{
  "hidden_act": "relu",
  "norm_eps": 1e-05,
  "lr_mult_qkv": 0.7,
  "max_steps": 7596
}
Each number is 128 + 24 x the weight over its row's rms, rounded and kept within 0 to 255. Layers, rows and columns count from 0. The size above them is the row's rms in percent of the matrix's.

# layer 13 attention key, 96x96, rms 0.0914, rows 64-95, columns 0-47
size [ 43  64  76 101  74 120 130 103  65  69  77  60 149  93 114 109 116 115 106 121 121 110 106 122 114 114 109 125 117 121 102 109]
[[141 116 140 123 110 136 131 180 124 198 115  87 137 191 127 154 110  70 139  96 143 135 149 105 133 132 144 129 136 115 138 145 149 113 121 156 163 134  99 149 123 141  96 153 135 134  95 140]
 [128  90 136 114 124  96 145 149 133 126 141 120  96 159 111 145 115 138 157  95 113 186  83 101 142 108 140 100 104 115 104 185 141 136  81 171 117 140 173 134 147 138 115 155 114 119 118 156]
 [169 122 104 150 135 164 115 111 104 127  94 102 152 112 137 156  99 131 111 159 141  88 170 131 101 161 126 137 144 142 162 126  93 140 143  96 164 147 126 134 101 115 115 105 137 164 163 100]
 [118 149  93 124 145 110 124  94 133 114 139  98 128 144 122 122 173 148 139 113 128 178  87 153 140 123 161 149  96 135 137 119 120 141 103  92 126 109 158 145 102 130  84 161 144  93 120 143]
 [124 138 107 128 133 126 137 148 114  94 136 103 134 177 115 144 144 135 148 180 108 152 130 148 138  98 153 141  90 113 179 145 126 130  91 113 113  94 114 132 110 139 127 151 168 122 133 153]
 [ 78 123 137 166 129 128  92  82  64 145 105 142 100 172 128 151 107 116 141 111 132  95 131 141 116 146 135  83 132  84 128 148 127 125 112 128 154 116 120 110 153 174 152 104 124 173 149 119]
 [150 116 132  93 151 141 108 136 140 106 108 150 125 131 105 148 177  94 120 166 139  90 177 110 115 156 126 157 136 112 158 123 117 145 120 149  91 153 109 168 132 141 164 128  59 124 137  95]
 [122 142  92  98 118  93 157 102 129 109 126 127 113 111 138 186 135 134 156 106 183 126 133 131 128 104  98 117 163 162 111 131 109 108 159 114  82  73 146 121 129 149 142 143  78 144 163 131]
 [102 124 116 106 155 136 155 113 141 113 138 122  92  86 117 137 132 142 130 153 147 118 130 155 154 132  73 128 157 119 108 151  96 145 145 101 115 157 144 136 103 113 129 131  68  92 111 115]
 [117 114  96 118 125 142 127  85 153 131 156 157 103  86  82 142 144 154 126 161 132 114  90 105 152 134  82 132  96 166 126 109 126 125 100 102 112 144 109 150 125  96 106 145 122  92 121 131]
 [157  88 131 117  97 146 112 165 135 119  70 160 110 103 140 120 113 149 111 153 138  87 193 112  80 150 120 129 146 129 105 140 136 123 153 123 111 109 119 120 143 161 149  94 120 184 151 109]
 [111 127  91 136 118 170 131 143 116 126 120  97 132 128 121 106 125 135 122 200 145 104 158 108  83 142 162 164 152 120 134 144 125 127 112 134  97 167 124 145 128 138 139 117 107 199 128 103]
 [160 125 130 102 107 136 124 146 103 132 110 118 121  99 146 119 105 116 111 146 153  93 169  94  98 133 126 136 167 104 148 101 140 115 117 153  92 119 121 128 159 130 155 102  82 163 126  95]
 [124 123 130 146 157 126 160  87 149 183 167 142 156 167 144 139 125 119 116 148 138 126 127 108 111 111  84 122 185 133 137 122 160 157 142 138 102 149  91 115 127 132 154 121  74 142 158 138]
 [134 150 144 112 150 153 132 154 121 132  92 105  92 126 123 130 141 169 158 110 131 146  94 163 124 184 112 173 130 112 145 117  90 155 105 130 147 140 138 112 122 142 134 135 152 147 126 144]
 [123 155 146  88 141 133 126 107 130 147 121  95 143 115 108 114 135 143 121 151 121 156 163 110  98 190 142 157 100 115 135 150 145 153  92 152 147  95 120 115 152 154 147 132 135  78 112 115]
 [182 142 167 151 164 136 100 118  86 137 117  72 154 131 133  99 135 116 133 126 166 155 171 127 121 148 113 114 108 124 133 138 122 115 109 108 108 140 123 134 119 101 138 170 105 181 126  97]
 [138  97  62  90  76 145 107 115 120 129 177 130 126 115 135 131 131 140  96 131 161 135 169 112 149 144 124 130 110 132 129 106 170 105 153 111 126 155 149 150 140  85 133 199 140 145 105 133]
 [100 113 166 147 163 144 119 114 177  84 126 145 134  97 129 133 126 143 103 156 179 125  89 101 131 129 131 144 138 136 111 119  94 127 109 112  83 138 128  93 134 124 116 142 119  88 146 117]
 [149 140 173 142 145 164 141 132 131 119  97 111 138 108 121 130 160  73 123 143 171  96 154 103 154 151 102 157 154 110 109 170 128 109 159 165 102 158 107  79 101 127 144 123  88 156  96 121]
 [100 150 111 105 136 133 127 166 104  89 124 111 110 102 123 134 107 108 110 162 107 132  95 147 103  89 152 146 112 124 142 142 157 133 114 137 144  91  95  87  90 114 148 115 165 192 135 133]
 [146 120 159 156 114 118 141 159 103 103 144 173 174 107 138 135 156 190 144  83 124 128 155 109 133 117 127 114 147 120 138 122 130  91 133 133  98 107 121 111  87 165 107 176  91  88 145 130]
 [153 122 107 121 147 120 125 142 103 155 147  96 131  93 125 148 159 117 140 145 152 107 141  89 106 148 127  75 170 196 100 148 132 142 134 132  80 169 127 107 151 126 126 139 124 138 123 105]
 [104 136 126 138 111 119 131 108 166 100 149 105 153 185 134 118 104 118 126 181  96 173  96 119 133 127 120 145 129 161 107  83 128 112 169 153 134 102 126 147 120 182 130 126 154 107 118 170]
 [118 119 141 129 116 108 142  94  72 131 162 101 186 116 175 111 114 126 147 139 129 127 135 128 149 130  84 129 112 172 127 141 170 123 154 142 159 148  98 148 106 112 111 101 125 139 109 129]
 [141 128 111 176 100  99 159 126 111 161 169 106 139 162 123 163 114 124  89  92 121  95 108  81 153 121 142 107  92 121 119 140 110 118 161 118 142 108  99 131 122 169 154  75 105 110 132 168]
 [113 105 142 110 131 151 109 119 123 122  91 185 124 100 131 131 134 133 154 166 139  99 180 108 126 169  86 147 104 163 154 166 187 134 128 148 128 151 103 137  89 126 117 131 125 167  98 128]
 [124 175 155 134 163  78 114  80 146 136 110 120 138  97 142 101  78  99 147 158 155 124  98 137 121 165 140 129 129 134 147 120  97 166 131 141  88 142 154 142 155  88 117 125 118 154  98 141]
 [124 140  88 136 104 152 121 121 205 146 156 149 129 139 144 110 131 113 141 118 126 142 100 103 144 123 182 153 105 142 124 108 134 128 112 150 108 141 136  83 155 116 173 146 192 101 113 129]
 [116  84 127 130 142 122 127 128 121 112  95 144  89 126 146 144  99 113 124  39 165 113 100 154 110 139 104 118 107 122 116 167 149 140 194 146 123 149 134 128 112 162 115  96 122 131 125 133]
 [144 129 119 123 131 152 159 109 123 155 171 112 166 135 130 149 136 138 112  58 114 138 149 116 130 122 174 114 130 107 114 153 114  95 145 106 107 127 120 143 137 116 123 137 165 127 139 142]
 [145 112 124 108 135 136 113 119 120 154  91  99 111 152 120 167 139  82  90 151  75 109 125 112  97 112 152 163 108 136 127  97 130 130  79 106 113 116  97 117 147 106 119 133 114 105  81 102]]
# layer 13 attention query, 96x96, rms 0.0946, rows 65-95, columns 0-47
size [ 57  58  84 119 104 121 120  66  71  87  80  98 120 123 121  98 123 112 123 121 119 115 123  93 117 107 114 103 111 113 117]
[[110 156 144 100 142 155 108 152 111 111 149  97 188 162 118 124 180 135 127 123 126 108  91 160 132  96 141 130 128 107 137 130  99 127 127  88 162  90 121 136  77 124 129 131 120 100 160 145]
 [157 128 124 115 153 140 141 113 150 133 110 130  83 125 183 166 129 121 142 136 118 191 148 125 173 151 113 104 107 140 143  99  85 134 144 144 133 119 153 121 144 160 128  93 137 137 169 110]
 [140 137  88 109 124 126 134 123 129  99 167  93 192 174 128 117 138 141 135 151 168 113 167 151 106  96  94 162 108 166 132 130 137 120 145  90 116 115 107 132  83 101 100 156 138 106 117 139]
 [141 100  73 102 141 101 118 138 111 121 153  69 180 150 108 128 150 116 144 137 161  94 166 106 135 107 116 134 126 162 121 165 123 132 110 117 127 121 133 116  99 115 115 187 108  71 144 122]
 [131 115 147 182 136 150 115  90 100  83 154 148  76 124  94 129 153 163 129  90 128 117 133 138 108 100 134 121  79 100 143 106 127 156 148  89 172 150 111 157 123 148 137 126 134 147 140 144]
 [ 94 111 126 118 101 136 128 110 168 101  78 144 110 134 160 143 168 117 103 151 117 103 135  98 122 108 119 136 113 134 131 130 140 145 129 146  90 146 114 133 144 131 131 103  92 149 148  61]
 [134 100 120 112  64  92 119 114 133 104 167 109 112 141 114 119 140 118 105 136 139 136 167 137 114  89 137 107 103 143 129 101 103  95 137 133  76 103 156 145 150 137 103 164 117 153 132 161]
 [150  95 106 107 134 101 110  94 103 137 111 148 121 165 122 161 106 139 169 144 101 145 116  79  92  94 108 109 121 165 111 126 136 154 116 144 156 117 141 173 102 129 138 104  95 151 153 143]
 [135 114 110  79 143 101 124 137 106 125 120 118 116 174 133 187 142 138 184 127  93 136 104 156 124  69  91 121 125 156  93 129 112 145 131 147 126  95 157 147 126 138 124  98 112 155 153 146]
 [135 135 158 146 113 155 131 114 128 145 121 174  83  70 111 121  98 126 100 128  99 130  99 116 141 179 148 135 141  82 128  89 105 105 121 168 140 165 124 123 150 145 158 107 140 129 129 118]
 [124  91  84 123 148 104 131 120 103 154 134  79 175 156 116 118 142 138 174 136 150 149 128 133 143  99 122 101 102 160 111 142 115 141 121 133 153 100 151 125  73 110 125 160 116  85 146 102]
 [104 136 141 121 125 147 128 148  84 143  90 151  85  90 128 140 116 107 115 101  81 124  96 105 104 124 127 104 136  95 126 139 125 162 118 117 138 158 127 146 179 158 143 105 145 131 176 136]
 [144 139 111 145  89 138 137 102 138 124 135 162 157  94 145 158 123 143  94 108 155 143 152  96 109 158 148 124 164 131 124  96  85 134 111 110 109 107 148  92 135 148 135 106 107 133 180 113]
 [111 112 131 102 150 108 142 128 172  88 116 125 132 149  93 141 154 140 143 116  78 105  80 161 170 177 129 139 120 124  81 157  96 147 134 131 146 137 137 108 123 170 155 111 139 112 156 115]
 [121  73 113 136 156 159 110 123 131 154 128 138 131 115  95 122 167 123  89 182 122 122 126 154 124 163 148 115 119 110 115 178 142 129 146 158 130 158 113 139 111 142 160 117  90  98 110  96]
 [146 122 166  93 147 133 140 126 114 113  85 123 111 144 111 121 118  91 119 110 155 105 148 155 138 124 120 178 136 131 120 179 122  81 132  97 131 149 129  99 109 127  88 144 139 130  89 159]
 [151 105 123  87 128 128 117 128  91 117 116 120 141 152 146 126 124 132 131 171 122 124 171 130 161 144 129 147 132 156 161 122 156 100 103 130 124 123 121 160 146 126 157 149 127 159 124  94]
 [129 177 115 142 146 123  90 153 171 119 133 112 143 112 151 129 126 110 101 130 124 160  73 111 114  86 121 117 144 153 115 134 111 184  83 143  69 113 136  99 170 127 117 143 137 131 166 148]
 [146 146 125 128 140 142 146 160 118 125  93  96 107 115 138 108 130  93 120 134 116 114 103 134 100 109 142 109 146 135 128 131 110 148 129 148  80 152 151  83 158 148 132 124 114 153  99 138]
 [131 150 169 149 146 154 151 130 125 136 120 110 147 126 152  82 102 128  99 106 176 124 114 143 138 106 113 141 111  85 104 123 117 128 170 123 108 125 108  90 100 114 124  88 131 148 142 125]
 [158 113 106 110 133 107 138  97  81 149 137 144 154 101 132 159 151 133 171 159 125 143 130 135 103 109 142 115 146 131  97 135 146  83 124 128 100 145  95 114 165 153 103 143 116 114 138 129]
 [137 159 151  98 117 150 133 131 117 109 117 117 134 164  88 138 172 154  84 154 109 126 132  87 126 122 133 141 140 166 123 117 161 109 135 136 122 156 118 141 139 163 110 185 162 155 122 155]
 [169 118 160 102  80 134 154 117 138 107 125 108 127 118 120 131 123 145 129 131  97 150 108 101 161 162 145 132 165 106 120  88 120 115 137 140 105 104 163 140 110 169 149 139 123 106 125 143]
 [160 121 144  97 149 141 122 132 109 145 132 126 124 126  69 118 113 126  83 109  95 122 142 116 138 150 170 124 114 106 127 123 100 101  98 185 133 113 126 145 141 166 153 156 105 127 107 168]
 [162 140 129 114  97 137 164  61 118 160 160 132 164 124 157 111 112 107 119 142 133 116 163 101 130  97 113 141 109 131 122 124 127 119 143 118 131 138 123 100 143 112 130 123 134 121 122 121]
 [160 151 125 138 168 110 120 129 119 106  80 163  93 100 140 124 129 129 129 147 129 117 158 159  76 161 137 131 158 126  99 107 128 139 124 129 117 107 118 132 158 143 126 114 119 178  79  85]
 [118 165 181 141 150 128 119 112 153 122 109 126 115 160 134 111 104  92  70 117 150 103 120 116 115 163 144 125 155 120 126 148 111 159  83 152 106 144 156 145 146 150  93 150 123 120 132 177]
 [138 116 141 149 139 143 103 144 114 161 132 120 157 151 135  78 138 146 117 141 121 132 162  89 153 172 162 140 135 183 103 148 116 144 144 118 125 111 160 110 117 166 162 144 184  89  97 127]
 [ 91 160 158 130 132  81 126 104 126 148  88 125 110 135 147 109 102  83 144 137 116 145  73 135 137 136 111 120 114 177 123 191 141 143 127  99 170 104 118 158  98 137  85 113 171 172  98 149]
 [154 135 108 138 124 115 152  78 107 172 193  86 149 122 128 136 154 134 149 120 119 113 151 142 151 146 126  89 126 157 101 131 137 113 116 112 156 142 109 103 118 125 138 135 128 137 139 159]
 [149 123 117 113 133 125 157 138 145 137 122 122 144 137 139 126 124 130 107 135 114 111 133 100  91  96 116  93 110 118 138 147 128 153  98  88 147 133 119 168 128 103  79 168 139 126 119 117]]
# layer 13 attention value, 96x96, rms 0.0729, rows 64-95, columns 0-47
size [111 101 118 106 108 104 109 101 118 119 100 112 107 113 111 103 102 113  94 112 118 105 102 102 107 111 108 102 113 114 111 100]
[[126 138 111 129 109 119 113 171 128 134  92 129 118 115 122  92 155 129 163 138 144 136 109 107 163 163 117 136 121 138 153 120 149  90 123 145 117 157 104 132  93 141 109 115 161 129  98 151]
 [127 147 136 160 125  92 106  93 132 136 122  98 152 116  73 151 153 161 109  92 147 128 143 117 127 155 131 144 140 126  80 103 165 147 131 162 141 126 128 133 103 100 128 102 149 138 102 104]
 [100  61 179 122 105 137 122  75 127 100 140 136 149 132 142 150 144  40 146 110 118 141 154 156 107 149 149 124 157  78 120 133 114 131 128 102 131 151 156 146 136 127 158 132 150 119 166 131]
 [134 142 140  97 181 125 100 170 132 103 156 166 142  96 132  97 156 115 152 133 145 118  83 114 111 154 111 137 173  99 132 158 157 109  86 152 121 122 133  93 113 142 137 142 162 129 106 148]
 [128  84  85 144 139  95 134 182 149  98  85 140 153 101 108 166 168 164 115 119 142 152 106 114 130 155 129 137 124  92 117 150 149 147  95 125 116 142  85  75 136 129 139 126 133 115 160 116]
 [ 60  99 109 106 131  87 145 103 175 116  90 143 112 148 124 110 111 116 135 132 146 143 144 137 130  99 140 153  99 152 129 155 147 108 132 129 153 144 156 152 134 129 129 120 107 123  74  94]
 [106 179 177 125 158 149 115 144 152 157 131 140  93 140 143 153  96 123 130 132  88 171 141 117 130 129 143 142 132 143 113 120 138 152  91 105 110 120 102 121 105 149 117 134 153 138 142  94]
 [167 160 131 145 117 176 137 147 103 149 140 142 133 159 120 145 103 156 175 108  92  70 106 139 148 158 118 128 144 125 115 114 119 134 146 120  91 100 144 129 128  73 121 118 158 116 133 136]
 [127 148  92 103 125 132 166 165 127 154 111  70 126 111 142 146 120 136 123 134  80 147 119 151  74 137 129 137  84 128 107 121 163 104 166 128 178  72 116 102 115 143 106 146  92 129 162 156]
 [210  87 151 133 120 119 162 109 152 101 117  49 130 109 156  94 121 159 126 137  98 111 123 123 121 170 106 117 134  81 159 117 147  99 147 126  99 140 151 139 131 156  90 133 129 117 114 120]
 [113  92 159 170 134 135  83  77 141 136  87  66 141 137 118 126 144 132 169 131 103 127 119 108 112  91 135 112 150 150 131 118 152 112 113 118 155 135  87 138 152 142  79  77 162 145 130  96]
 [163 103 163 117  92 129 135 113 127  83 142 106 137 117 135 150 123 111 112 166 129 129 121 135 108 148 121 139 118  66 143 140 132 130 144 144 161 116 138 106 149 139 151 112  99 118 147 129]
 [163  79 134 107 103  78 154 117 124  88 102 136 124 150  74 115 138 101 134  98  98 153 106 170 119 159 169  98 151 141 130  99 129 119  82 152 148 152  98 168 134 116 108 154 128 130 154 135]
 [141 100 103 115  99 140 149 152 144 118 142 130 166 112 127  80 111 131 163 136 104 126 143 155 167 156 107 148 109 120 104 159 128 131 122 163  95 100  80 115 168 121 127 148 127 141 174 127]
 [142 122 112 122 108 140 128 142 167 158 127 114 101 147 138 134 176 132 137 121 130 110 120 122 125  58 105 140 161  98 148 128 114 101 117 112 163 130  94 113 101 170 146 139  82 122 106 152]
 [148  93 120 171 185 109 135 119 137 133 129 138 135 133 145 108 120 132 120  97 146 150 151 168 140 130 131 154 124 157 152 110 109 130 174 148 129 122 117 145 129 153 143 124 139 129  89 137]
 [109 167 159  98 107 127 172 122 111  77 148 123 127 143 172 123 135 132 171 140  93 116 159 145 109 104 141 127 122 129 133  88 104 102 128 104 122 160 143 153 118 154 129  91 114 124 165 114]
 [ 71 145 167 156 134 109 109  93 119 138 176 103 110 128 115 151 146  97 134 133 137 133 161 126 101 117  91 166 128  75  73 108  93 137 112 124 138 145  94 143 109 142 161 138 117 137 163  96]
 [ 78 136 135 152 132 146 141 107 147 109 117 139 139 131 162 123 171 107  91 146 123 134 143  93 114  74  89 104 114 123 125 123 135 165 130 101 173 104 106 158 151 111  93 105  82 146 136 147]
 [141 111 126 144 148 106 106 160 135 110 135 153  92 120 138  88 153 119 135 101  90  97  85 148 152 152  95 116 131 107 169 107 108  97 147 137 135 128  64  91 113 146 126 181 105 119 102 166]
 [144  70  94 118 147 140 142  85 118 161 106 110 119 141 122 103 123 106 121 107 111 116 106 175  76 125 106 136 123 145 159  78 167 136 178  96 128 116 113 155 161 148 161 137 135 138 144 140]
 [179 112  92 138 166 112 147 147 106 118 107 153 147 117 122 136 133 132 144 107 121 135  96 126 144 173 166 161  90 137 155 116 123  94 129 124 100 102  88 138  93 135 149 160 101 130 134 144]
 [145 124 141  75 162 109 130 125 131 136 153 179 161 132 136 109 153 132 119 103 119 132 109  95 112  89 167  84 146 140 133 125 120 152 128  79 145 115 131  93 134 122 140 148 146 156 139 103]
 [138  93 142  99 104 107 150 127 131 176 103 111 106 182  99 169 114 176 142 126 147 111 145  89 148  90  93 146  89 130  92 111 140 133 135 173 131 111 124 149 133 117 105 139 112 135 125 121]
 [161 117 129 109 115 118  98 125 143 152 111 110 142 112 139 169 130 155  92 125  69  96 161 169 137 148 157  92 113 157 121 130 162 157 165 155 148 112 100 158 132  98  94  84 114 121 112 109]
 [161 145 139 113 138 132 135  94 107  90 135 159 148  96  93 148 114 104 118 133 138 126 115 155 115  99 115 115  96 105 152 126 148 121 139 160 155 147 178 100 148 161 132 148 122 128 100 122]
 [111 121  87 123  99 112 108 147  83 113 135 148 112  93 139 125 127 158 143 133 105 140 132 124 135 178 119 143 127 107 144 137 132 181 107  95 128 164 173 174  89  78 106 133 133 135 141 132]
 [135 128 100  83 126 133  92 151 136 121 179 169 104 131  95 172 147 133 105 136 177 145 110 145 136 114 105 101 117 180 102 148 145 133 110 114 114 111 103  92 152 166 134 138 145 134 115 176]
 [ 59 126 128 113 134 112 133 109 153 150 131 115 144 154 131 108 151 114 111 127 131 130 135 118 159 150 149  92 118 111 118 117 165  87 140 125 158 159 177  79 150 132  88 118 119 143 183 111]
 [143 113 120 112 155 127  99  84 115 123  83 154 148  94 133 146 146 103 145 132 126 139 115 119  97 114  90 138 113 166 104 159 123 162  91 128 120 146 116 145 145 131 122 120 108 133 173 104]
 [135 109 102 137  92 123 141 135 153 136 113 132 130 127 114 138 125 177  80 148 114 134 140 109  81 130 170 119 117 117 151 140 151 164 151 174 135  73 175 112 135  88 137 147 102 113 136 128]
 [169 109 105 127 116 107 121 125 115 175  99 143 146 132 132 143 101 156 114 132 137 149 150 148 133  91 118 129 115 171 116 106 123 131 130 130 104  67 120 115 139  69 126 107 105 139 112 137]]
# layer 13 attention output (transposed), 96x96, rms 0.0921, rows 64-95, columns 0-47
size [106 107 116 106 103 116 104 107 132 123 105 123  91 122 119 106 110 124 101 108 134 102 105 111 117 106 109 102 117 112 109 103]
[[135 170 124 138 133  91 131 170 147 107  96 156 114 139  97 114 151 123 127 122 144  97 140 203 127 128 111  92 162 124 117 151 152  94  99 148 109 152  97 103 109 146  97 130 144 137  85 162]
 [109 165 169 135 128  96 151 140 122 131 126 117 167 121 119 162 121 140 124 107 146 118 124 142 148 107 139 129 163 112 102 130 128 169 103 126 118 153 174 132 100 104 131  50 164 114 122  97]
 [105  90 138 133 160 111 141  81 166 156 152 136  94 121 109 136 132 134 154 115  81 131 153 115 152 137 164 133 117  76 120 105 109 142 125 115 144 142 154 113 174 169 185 122 120  76 133 134]
 [117 145 181 148 132 108 101 154 106 113 114 154 128 108 144 114 156 112 162 111 145 116 120  96 136 113 130 105 129 117 164 134 148  88 107 116 134 102 100  88 130 159 123 159 168  74 116 136]
 [125 133 165 139 128  97  94 176 164 143  65 139 123 107 119 135 144 155 109 159 122 124 162  95 140 130 135 105  96  95 138 159 142 151 118 121 123 139 111 120 142 134 132 141  95  59 145 129]
 [ 83 135 130 120 120  87 103 119 157 127 139 102 131 152  96 120 119 129 131 130 157 127 102 102 134  77 152  87 126 138 129 185 149 123 156 200 110 102 125 116 146 132 109 142 147 132 141 159]
 [120 134 112 102 127 122 112 126 132 139 155  93 153 112 114 131 168 141 145 165 144 144 165 112 128 136 161 117 130 112  69 124 126 140  98 123 129 106 133 137 108 115 104 152 143 123 128 119]
 [172  89 138 151 109 151 169 134  92 136 156 110 130 117 146  90 126 117 128  81 115  99 127 114 140 130 134 178 140 125 125 133 107 121 128 107 168 136 155  91 103 123 146 110 198 164 117 111]
 [131  88 107 124 119 110 139 152 127 119 121  86 138 152 129 164 102 116 110 112 111 149 117 176 107 152 128 135 107 132 134 131 182 127 167 131 118 103 111 178 129 103  81 127  76 101 150 165]
 [168  96 121 106 103 145 133 131 160  78 113  89 120 137 106 135 109 108 123 121  81 108 151 132 115 157 120 150 142 128 195 106 149  96 165 140 163 113 138 130 152 145 102 145  99 127 109 132]
 [129 145 118 128 164  97 113  88 173 133 107  84 137 127 105 121 137  74 119 129 110 159 104 128 125 117 139 133 154 113 110 137 135 132 122 142 100 136 134 136 153 152 117 151 135 179  89 148]
 [158  96 163 144 102 118 158 113 144  75 162 125 125 117 125 148 110 134 128 160 102  99 113 117 145 144 123 150 103 103 148  87 108  85 134 109 149 100 135  94 149 138 150 152  84 104 150 138]
 [130 154 144 134 140 132 126 104 186 159 117 119 143 156 102 138 172 109 128 101 116 161 100 140 148 165 140 121 105 123 108 106 103 111  67 147 102 154 114 156 140 118 116 112 122  61 140 161]
 [148  93  89 128 114 142 136 104 138 120 114 144 124 113 131  90 127 120 137 153  67 134 123 123 138 128 107 150  68 129 153 136 117 107 139 159 113 103 108 120 153 190 106 147 162 131 129 133]
 [111 113 106 127 126 130  99 159 179 143 148 132 130 118 128  79 133 111 126 130 104 127 153 116  81  90 106 129 145 106 131 154 107  71 107  98 131 118  76 141 141 155 169 175  82 133 145 177]
 [134  95  84 137 159 127 150 148 110 162 113 136 135 113 150 162 129 121 146  95 117 117  89 155 151 152 122 106  87 154 127 129 134 133 164 150 124 165 121 191 127 138 132 112 143 135 131 141]
 [116 129 139 101 120 132 139 105 121 117 167  89  86  98 157 138  90 134 158 108 127 109 180 112 159 138 162 126 103 137 120  90 137 101 148 112 115 137 184 127 138 150 120 112 138 128 169 132]
 [ 92 155 120 128 141 121 139  99 148 166 152 127 156  97 123 158  82 140 100 132 102 139 127 172 133 120 118 166 129  93  76 122  88 161  89 109 126 163 137 132 148 105 145 155 114 127 135 102]
 [116  98  72 123 155 125  86  65 156 114 112 140 149 137 125 145 132 172 139 117 127 130 105 124  94 134 121 113 120 115 124 139 121 184 143 120 139 107 126 172 164 122 112  91 156 188 120 133]
 [130  86 120 171 124 133 127 150 136 115 141 152 141 122 125 100 181  94  86  67 110 120 116 136 106 152  95 121 135 125 133 136 133  84 100 101 141 147  74 116 145 134 153 161 137 143  99 151]
 [150  81  96 116 195 158 146  90 114 194 117 138 112 167 128 134 116  91 106 103 112 121 106 149 143 134 104 105  94 164 137 108 130 104 179 122 140 119 120 211 144 169 150  88 117 131 152 149]
 [159 120 110  87 158  99 153 142 119 117  93 174 156 102 133 134 167  96  93 116 131 113 122 161 130 187 110 131 122 130 156 134 116  83 123 124 111 170  91 131 129 136 110 136 104 115 139 116]
 [120 109 110  82 131 116 118 121 137 135 117 153 174 171 147 111 171 126 129 135 169 106 137  88 148 136 141 135 125 146 146 135 147  98 113 145 145 155 147 107 125 103 169 173 149 127  86 132]
 [150 116 122 126 131  87 128 148 141 153 113  88 166 139 145 137  44 116 113 143 132 132 118 121 104  98 131 134 109 145 111 107 137 174 121 151 102 122 128 113  98  90 118 107  98 152 152 122]
 [173  73 142 107 117 137 129 166 125 127 123 113 149 164 128 138 131 109 102 116  83 102 144 112  90 150 160 163  95 157 139 118 138 145 147 150  85 143 138 144 125 111  91  56 110 149 140 159]
 [150 156 178 129 150 123 146  75  79 121 172 149 134 117 104 158  98 142 145 154 105 124 109 105 147 102 105 117 117 139 141 120 108  83 156 151 148  98 150 139 162 146 150 150 137  87 118 145]
 [134 154 134 105 126 142 107 142 158 130 117 109 129 113 112 128 174 159 148 127 112 131 122 133 130 166 122 174 109 135 146 100  96 148 125 188 112 119 140 129 120 160 114 122 140 138 106 134]
 [101 131 143 122 154 156 116 151 101 163 125 148 119 144 134 100 121 124 120 160 123 110  91 104 137  93 142  65 118 100 123 152 142 127 130 106 136  71 102 119 135 146 143 100 127 111 150 157]
 [ 99 116 133 115 104 120 101 140 171 131 144 122 138 166 102 134 114 101 137 135 113 124 143 118 131 124 161 104 144 126 155 160 184 124 124 133 143 116 162 131 124 131 106 126 143 129 174 112]
 [154 137 131 115 165 130 117 129 112 125  74 151 125 127 123 131 164 135 112 181 138 109  96  88 101 126  80 149  78 126 127 132 120 149 141 155 108 146 101 143 179 112  85 132 126 111 151 133]
 [156 107 136 146  51 130 105 135 123 169 131 162 132 136 113 142 107 159 155 171 114 133 129  91 138 133 156 166 143 135 127  99 154 141 146 147 125  95 157 127 120 112 140  97  75 108 140 130]
 [150  64 114  88 136  84 122 147  93 154 101 162 139 147 139 131 137 119 104 163 107 133 162 138 110 128 129 128 101 145 104 125 127 143 144 165 110 141 135 127  93 109 131 116 125 189 116 146]]
# layer 13 MLP up, 768x96, rms 0.105, rows 0-5, columns 0-47
size [102  96  96  96 109  98]
[[139 140 133 130  96 158 115 185 127 139 101 185 123 146 129 127 151 128 123 115 143 132 133  97 105 133 131  98 125 123 142 148 129 128 141 117 107 136 112 158 130 144 117  97  70 147  85  99]
 [117 125 145 184 124 145 132 131 120 161 147 148 116  91 158 127 136 131 105  89 108 182 171 127 129 128 129 116 140 159 177 114  83  92 171 118 116  95 125 123 126 148 117 165 128 122 142 120]
 [123 141 129 121  96 155 120 209 131 154 141 167 120 132 122 122  97 163 114 138 136 163  93 132 105 124 119  95 171 113 125 114 104 156 127 162  87 130 120 101 139 119 139 108 126 117 151 127]
 [141 161 139 126 109 127 133 119 142 151 122 120 120 142 127 115 131 117  78 109 110 193 129 132 113 156 145  52 159  92 140 118 114 101  91 159 112 148 147 149 130 186 151 173 106 102 145 146]
 [139 133 174 119 110 143 130 149 114 159  77 136 123 127 138 131 111 153 113 101 120 130  93  93 143 119 170 118 124 103 134 113 128 149 147 168  95 125 147  79 173 122 117 145  66 140 172 110]
 [121 116 111  91 130 141 102 132 131 127 156 126 121 128 109  96 165 129 105 104 155 150 127 151 117 122 166  84 122  92 192 101 110 148  92 100  81 131 144 130 149 171 162 164 117 148 134 150]]
# layer 13 MLP down (transposed), 768x96, rms 0.0887, rows 0-4, columns 0-47
size [113 103  87  92 117]
[[131 141 146 131 142 124 158 117 119 128 156 105 120 134 113  95 162 116  93 116 143 169 136  96 129 138 103 124 124 159 136 141 138 180 139 143 139  71 139  82 142  99 144 111 110 149 128 162]
 [126 128 123 116  91 132 118 116 126 141 141 122 124 115 145  95 128 152 183 141 136 171 156 139 133 131  96 135  85 107 134 117 132  97 181  78 150 152 115 174 136 140 137 117 119 188 120 134]
 [152 133 135 103 123 100 122 136 117 122 121  65 112 150 147 167 119 104  94 130 172  79 157 123 167 158 126 164  61 153 110 151 135 138  92  97 169 108 132 121 141 120 139 148 147 109 121 127]
 [141 109 147 117 148 109 117 159 138 126 136  86 112 137 104 122 115  93 103 171 107 150 112 113 162 105 154 169 119 162  99 124 122  83 134 117 202 142 163 123 116 163 149 151 132 113 119 180]
 [128 149 157 111 117 148  85 152 141 144 113 139 134 135 141  92 104 110  97 130 146 124 111 149 103  89 172 119 123 119 124 105 127 125 159 149  82 119 136  93  81 124 128 118 143 114 106 129]]